Weights of a small transformer language model: no biases in attention or MLP.
Each number is 128 + 32 x the weight over its row's rms, rounded and kept within 0 to 255. Layers, rows and columns count from 0. Numbers have three digits each. The size before them is the row's rms in percent of the matrix's.

# k: layer 16 attention key, 128x128, rms 0.139, rows 108-127, columns 0-127
# q: layer 16 attention query, 128x128, rms 0.134, rows 109-127, columns 0-127
# v: layer 16 attention value, 128x128, rms 0.159, rows 64-68, columns 0-127
# o: layer 16 attention output (transposed), 128x128, rms 0.133, rows 64-68, columns 0-127
k108 110:160183167105090141099092120187128110140156129141144104097152158153101147081106097114114087080138137157159133148109103121092190141143128150127075118166165092112146142179088112080181142177124181173146160157171131084107141113085083099118091157155188091089146143142149069171144132079063180085116141148105122069070184197117111103081097087117124149123135156158153119156116110130176105114162
q109 116:179064175046145170118149110085153139119127106166161090135185111089089101133102172142171100157134098114106134171140119066067127141159145119085093149133118088132180194137135111082116140134085099130137139155118140134131151109167104136086118103137084091133149160178115130150121169174096118141186168124219133150050052098159096151129075144151133135168170085109096138141118100141131117142112
k109 118:145085120134096139117184107091121155076065122139127160079163156116098102080110123071182122145126082118089140108167156113108149127148125091105169126139158126137156140181154154101131093128115096130132112218119160109183159059096142135073157108123184090137097094142135106154140183101115075137169111108188071178134088151129153188114148101136188141120168141099122084132148063115182169110148
q110 124:153175239099161095154127157094153066151152165110104118146109148093127154084102135133145133134153125115082154093103148118130154138146140088172161131099126152122108095133080135098133090137149106157145138062099146158102104116101147150146138097089148173136124152168095147151153119125121101083153046139139190076108072196160119068158170088160129149193128093108125153195136044135115108147105
k110 122:149158166143125163114207107118138148131166132094129153132141147132109076170119137124160197143109120136119139107172075082150147139099084103108164144159111182077183129099090107119084095144161130073117075093107123099128069101080156151189163109120146192179076125136149083104120119104155069071114098163126149104184129149137139089163143077102156163086125124110147114218118087157102153135126
q111 121:078108147100089126162117142156127085136129143166124123063090140158125143165133093150156161181169169098086083141079127145169133199158154133065062139106163103127166134075117135094086190135169095129136140150102133118172144140166123085133126136117133137056109191135122105093098143108123117079061187080093137151190166157150098111155125055136131098125163165080110105183127137104157149129130
k111 123:055121089075077129152182109114124038116144059143077128122077136118135116140140114148099133155175128186074117164156167100155131128168135150133068111100123113144161127136090130116100186126146176133127135169122156170147131147155101098156067187135080125141142197116098106160096121162118154090117118160104141117177107179087111136048073105151173166143122149129134118166127134093153114199131
q112 115:122114143114138103143110112105119141161116139170147046122156083123126139109159175129088125150145149127124142146188122187103098116188110112100086148128146140098115120121112113101123113123133174062101190173174098129173132108174126079138135061144161120117114124114098137179211075165159185181098069109075180142088131065115157146140129045145160145090121110192124125127128124160118118091181
k112 114:119140100142158100143186158201097132100095141104178133069117097156099109081144098115103147152116125104136114193133214170150094138113098190103103113108141127096115175158143117095111158144144165138081142153182088147163083102162151092134137112082104129083144104138163187182127097113094102147152086101173076112111093115152120123072106128172133165111140174174160161119070126190098154067117
q113 110:182111121130133118096076140072136111103182169173130095152128117154088110085109134112135129113109115099181116109160063127108152117160152114113134071158112083149144098133140113181136127119155128104166101138166110137181063098184120165154196100141097087132120186103049153181113141109080114126135104095132120130103106094151194124180123126182134153188125087182164095143135168186059149116160
k113 108:162162126093176209110089122159090180097129156090115097138117105154173137076059181091133138104136100117141113117098148141103094151103090151096138110159096126121184154160140088192145108150115165128155136150154112129134122099159176179136127082088097187096153112146055127087176093105087124079098132124187112159165083127123142197101174135117133185134120131157132077102106143127162158060129
q114 121:093143170098098105155175085115178096132158077140118116138141107159141151110188105126186079076145104074129162139145114176124121115173116148123178101124159134119168138110103139106111137091155152128098159099121107147184081136071129130118131118209153153205126166121151121091118104143115093151103167154120105124115068124183081166136148201116103021146128115179139097107096127161105086102080
k114 122:136113113120125106165140101107098117093179150144043172129125112141104171130147151163142058109119091123156133165138127173162176127149110081076083179145135079117131149122131103133158146078210114124136149120139126153156074122069132060135156097178135213130066101109096179152139093160163120138099105126133094155135151133188142111098119147178092086181144061161147120096127142141173120109078
q115 110:130110113092204111147120171116177125190099080111076113122173093176113173103146083165121130111118104125118178128149139201070123100069124081128115132120134120155099132120084115110150137107094148106105120142129078106127108042182105134130139132122151150170128109204133098128122137113078140153220128164065135114148141142158144146137160115147115153093156127098091208153157186100058117099136
k115 109:186114149119185145099115107175150142119107123111136108074125134200144152160118035103165106133128102154166210105109122167077159142188108128135116175097167172134104102162101111126090143190093129155109110113151088169113114100146155134133133131133121115118125042138130094136132161102156105145157049129086131076127091127196116078152104162150131146118153089101158177096152160131079111103066
q116 110:130190100140160062162137096124132092118113065150094112202163132092102106161138142133133107192095178182079162098117163138061145178119172122118144096107117144136133115174130138122074221095108114099131072179168171101153078136119134110130155051140117138094103112057175144142159150105094123155106131140103082148103126158112159143094110162105141199124130155123135119111135147102119147119069
k116 116:109166146113155090150097122162109122213106082149081147110185174040129133118163178080171146186070197156112129114125145139026129108123147063158104145165132163144109118125124157169117150146154119103096111131102133187160116084161077174109115109144144136118166148117114194136189117142120140153117095115088126117098103085153135084118118161140138167088159111128142089132122173125078098102113
q117 120:120109108157136154128154123130174117174112155129073114100142185126104177107087204079108121124094134110165140098098102139102149126148103096087149080117132119100157131153144109120158185139158050127101127144155157129122182093128099118122090110208086166183135128149080079122157165126099153147151156107099151101201126052126061070143063117187127153137148185128069136169118130151126136149100
k117 121:073115117208084128124149105113137146191096111136105088070117167125152121163090144133088098067127135151180099072110069155110136172135136148063136163146161094143148170096169117061118177139130085118125122168141114168095110071149147127144129139109102098155109080099102125114233180115147155151115147148131154123166109133154066204115070157148177138121150131176105120098139119115139138149137
q118 116:204090111152066119148164055115134128139080128104116069108176116129125137137131164147145092148114133129103136139108067168123137125091108176046083135191153108116106132141117142157168109173091134153144155051139125130116104159062128123118180131136110120099130134140113074145134183179139186154171183100187094099134131151105098134120184136127117078180138076073190112123161130148144101127095
k118 118:141104149059101110156160071068165130135106092155154114095109123147141138110182140131129092110059156132099133138116120165133127125129098109122177158151134161132095120160053060143102073168097180128168132066162089131129117132101132088149120140139111074148124139116123108148185192143098134168201198131206102169116134119127167107129121120129108130176095112121143129068120094125216167097098
q119 125:135140128118071100080110199144114098173115157103102148110106175130115164099147109079132150095142120195204078123073119169109116138165156123111112101151138126145120106102141141136128122118094094158106184135128179146078116180182128157128101163127163164122054127075114167160116126107124163189115158150146124106056115164160190107156097135114151131073174069126079162115129132114121177138047
k119 120:154150099117077126168169202132089077148141146099117125126081135082164152073129135120083154115152175137149157169140132052123090124143125150112157087177161099178162145108086086136125114089103133169109167083204150137121127124151117141089091114158159147095091095084185148094127130133125101127155203131101157106181141187098159159151149109129106117084180043114092143119148131133080171107107
q120 114:185123128129142140137107118142109157104122214118127117086137145116147115086156142115126118149180066201111172117110134149136119061144123093177162104099122166161158149178135110104175150063169150104151094091096116078156100150128096162119171168131159156059105102089100164154140181107151137094082195136147172113172125099099174106086060132075118118160124131136098106124131117115158055082148
k120 111:157181136120185108156129143157128113140118163124133101123155077123098153194129169092143175080121095176089135124079077124101086088104118187116124083136116104111130166147147124118207167096093116125175082065119183090130104095094162149154067083167118127131161143141131188117092187174116158150128071138154145134121149159081117105084124099070101104122113140114083143160146149099192105154178
q121 112:099107143177136105130115079138144143080131093153123148115180094113061136083082162113156111106101112098155110154197129086068126101094075143089137120154151116130180061094165091096171150152111091113132154135174144110054155132163110166087160123139156153174148121104146118150093149136143154207150113139149150149088115152100175106130147165117146132124134153180117123048091165204144075078116
k121 110:141115169192103089154105155149084166143157175100154105130102126128107168051087143111127083077089099105087061121107107104113141176110117167138124141142136106120149109161159109147113103140187112155070141127088131171151145128114088186069165125154159101144075101159131151134140173121149114233112134121147091147126125146159196088153139137103136082155122148176065075096158072159129146096132
q122 104:169105141120174146120107213113097115117146180170102092106108152147087070114123141095169147172112140167113155110104094092069077153094087121127164136150128152136150179081087163185148164128150161153113168102155182131161096109130114128116188115111149102143153076164174061140093122075157068122119091120176082143141130119148072135131091140081143122127199142131116184097113172133116128100071
k122 102:202124149083080161136153124132112106114173148191098131108177118096090109099100178126126112151139115159147172097106080150157156142099115164083081168184127094162118091126145187118126128135096146077160088150111128148141099199154160214152135120170103161110105129114186078087146125071126079148112103143153123176119184086167095107129153121134145146102146112133112119085165080057068134146110
q123 118:095164109169114140119106174132187168169127113121129104164086105095064147103113117145128148103112102089246163151121126148200084118146112098121093105099132127147143113130173150133078119069139159169125137097109147162165164164046189140103107128057092139113093131106084141116165129103089126120123126170089092157138151113086155154151108099118129123143140099124148140205111139196159101068149
k123 115:114136141105132129153077111167076141109105107132134109145126121145086149124163102103146130135115122076157129117082142150131064139142027148099154054161121144091135138138213124162117118080159135180170150112136111111093129157103132135123137158104035154099105148118093125126163113161133139088092122105121184144138150122140105210128121139152058106107187101148126175190085171218136128166112
q124 121:166123125124102140088162122164188187090155128160152180116109145105182122112095167069150099107050167114087152120128134153128116148107150118070166129140133093150097144105148095194149212105172132140135119111141168091103119113120126095143118149102133130123140128082085132164080143123181118131109073140104088154141032120114147139106197147144136116082107193159107121152169036119103116159146
k124 120:116158166129107147133114136135126151140140129202103154139115126111167154070053150089137153126061096092111100137103119133132118151076155159155168190151146145144100157044129140072108142115126052083144140128131138119138156151132104094178174093113145211135157162146084126186098141154137175173181115149131117138159088150122085094099164152082057142061098123114113106089105101144126073150133
q125 120:095100149149132072045115109129177086142117139102181087192143126162145118179146103154070097129122151123143144132174166161120173158098125160169100165164145176109128073141117149100132102124086150152100160116161174132147200098116083110158118109111080131105078137183125170142108131075130055099050138156073094083150132142126109134132092198104122133081084141130157132120137104168156142164111
k125 119:161087180178151123107127089117147121172157138088116182228166149158110116152194101124101100143128115105118136130136241123156057091137137056125144148164155061134126138154100135094182145107150171116080122099146151158139164108091132106154105180161124099093121148086100162107165174079131124083114120155068087132086152153136095127152092112102132125125141149111118098118093088144088142151097
q126 112:140143109175127113143113137174154084072146152145145167149147171124149134142120113123113116146127158130150179083093123134129087193162124153139185166130140128115108112073070124062161173088108152164120128088120132111138092089102118149130097095174179093034169075110127109171173125113095106177142071098159081098106128084173119104128134173178166122096162049079161131168112164123096113145160
k126 116:099162117109099147052116180129173124142125156124066155108196152117116140146151149078082086136143126176148155117125116107168111134131125090146168126143104108111124085115172107155113107134164105139119113153131075170127045146173157084150090121170149150081172105099170120154177142075115162148132103185144153156183167086145115109135146130156145158080100042078165087132079138197097116139092
q127 118:108079133155132158154102120139182084102159145091100103149086057153129168142137173151145131145112075078112079159115141087123141110090159092121135119149080179165167143135106120129121124121163131122164094178150150080108130178059095152148168136070091122150169163103142096092197106092137104113145172177112109124132137159144158144096142072167182096080099114129103119136238185119141104114129
k127 116:120086156157184189166105119194132172127142150151094094170153111121142155088149125128109172143107092090083100088172132084115127134117129098099126152156101163092127093147067116194136181158102172123213114147118120126111138166029124090104129142097066137140121189128084068089123132102133117160141104111117146044120117122128113152100128133113148097137163118181156132153179150129173068121108
v64 112:160137150156195143165157150082149156159092153153125123117133075129099111134097104153194136125177163148102130141070079113110098078094141137115103102210152152161182124150133157093083152068080122137135100166091147102081077073142127113158159122120060149089143106121198116116135092130103142081118173128154190148113097198095087141130098112157172138136083182135129150097110113168082123138141
o64 107:114134099134088132093139116141080112163177072128140179156068123112099091129142146132094142172084107082106112067152097134109080065124137131084129157157132107134110092150157155138189134131145155118137235145154107108105157173056126139096119111158193158150126081132102116136089116178168090140166117146086110103125179136119190144141235162154107071120121101128148128135148170111123138106102
v65 109:066097096158140123098178100134143154172117144138116123112137149080152094173173106132136171128102141127144039131116084107148109150169132146124123101075127130120090097079095148166167075054148121118155108169119100131079089135133110149062142084166092076172142165177148122131125142182111148064123092122150106113199102134083168137134210127158086148173131159117156147110135100182109170162103
o65 111:152145146096175134110114137089183111062214137131112106156161126174211160092108136066148080125123161180109112099158194164129097124101105125124121156169139131167239129128150120123145176147154143092130107146125102118167165134079070115069107156102133109127130124129110147129099150062162076127114169150135105090093176086149127136101119137085132106085133068094124126135154122116100121083173
v66 105:170112141140175112141075105133147148136128065182147098183120113095155129124089058115140170127159159149085118146130089165142140064129139146132145075114090211135095150098141122076159120160119163040119135170239111177155126124132144087142104113081094105163081129171073154136098170135112158105164107097145123145182099136118122113155125165148116150153131116169117105065143133127119138089084
o66 107:096086128164098096105153152128086058093120141119108149109087121136140166151191148083104150146130135133156137112125175145138057154205141132193117156115081147171170104118125100087135090131169087162156140089070119098149124162048144200095165224169152149112125121113124118108169144114136088087096101142130111144094119163136151122143161138136140112125173135128047184115128090154123078150112
v67 098:087131124124113111129119096168159107133178149150142142145124180132144072117126199103093114107132135136147152119089175074147103167114077108074122099092184138077107098123105086132143117123136175164194223109094132112177188101162129091122087142116158183192092151084144139110133162136125154105139123097120177157184099112119143122118104155178108156114061105186116093088122095116069098095162
o67 102:153153132103136137136113105120095168063128111121070173132129125087118123164148103130130158164167117114166112160158150150070154138103166111169121082104088172130160131180174156112084174159134090135068016109144137146141061080130129136077164098144071090131146119182145167112156108130138110116127167148139179120053117166208128102147192090107106135129163088095102143104105125124161125098124
v68 113:151086069147122113138145134092184116128090099188107106204154161140110099120140110135117149114114091212132116100148131147153131088109118134164151142128131188127058098148170149114120135130166069116072141137157078128127136132131100142160143182096196172187138127184098141131130110163089147107138183096131103174105107092145129150126164059135136105132075177071132052166118119130108066124085
o68 111:111141146131092162162103131135063154132157144064135060072170113167119142130139156152116149155110153113112145110112113112169126123093130094153091079126079144130176158129077098115182131083092161155175132113123122137126137125132101121126187137112128080075098164073170131107093198180116107177176039148132062116121178143156170149146141134077103164131170108130136172115142120176128170048133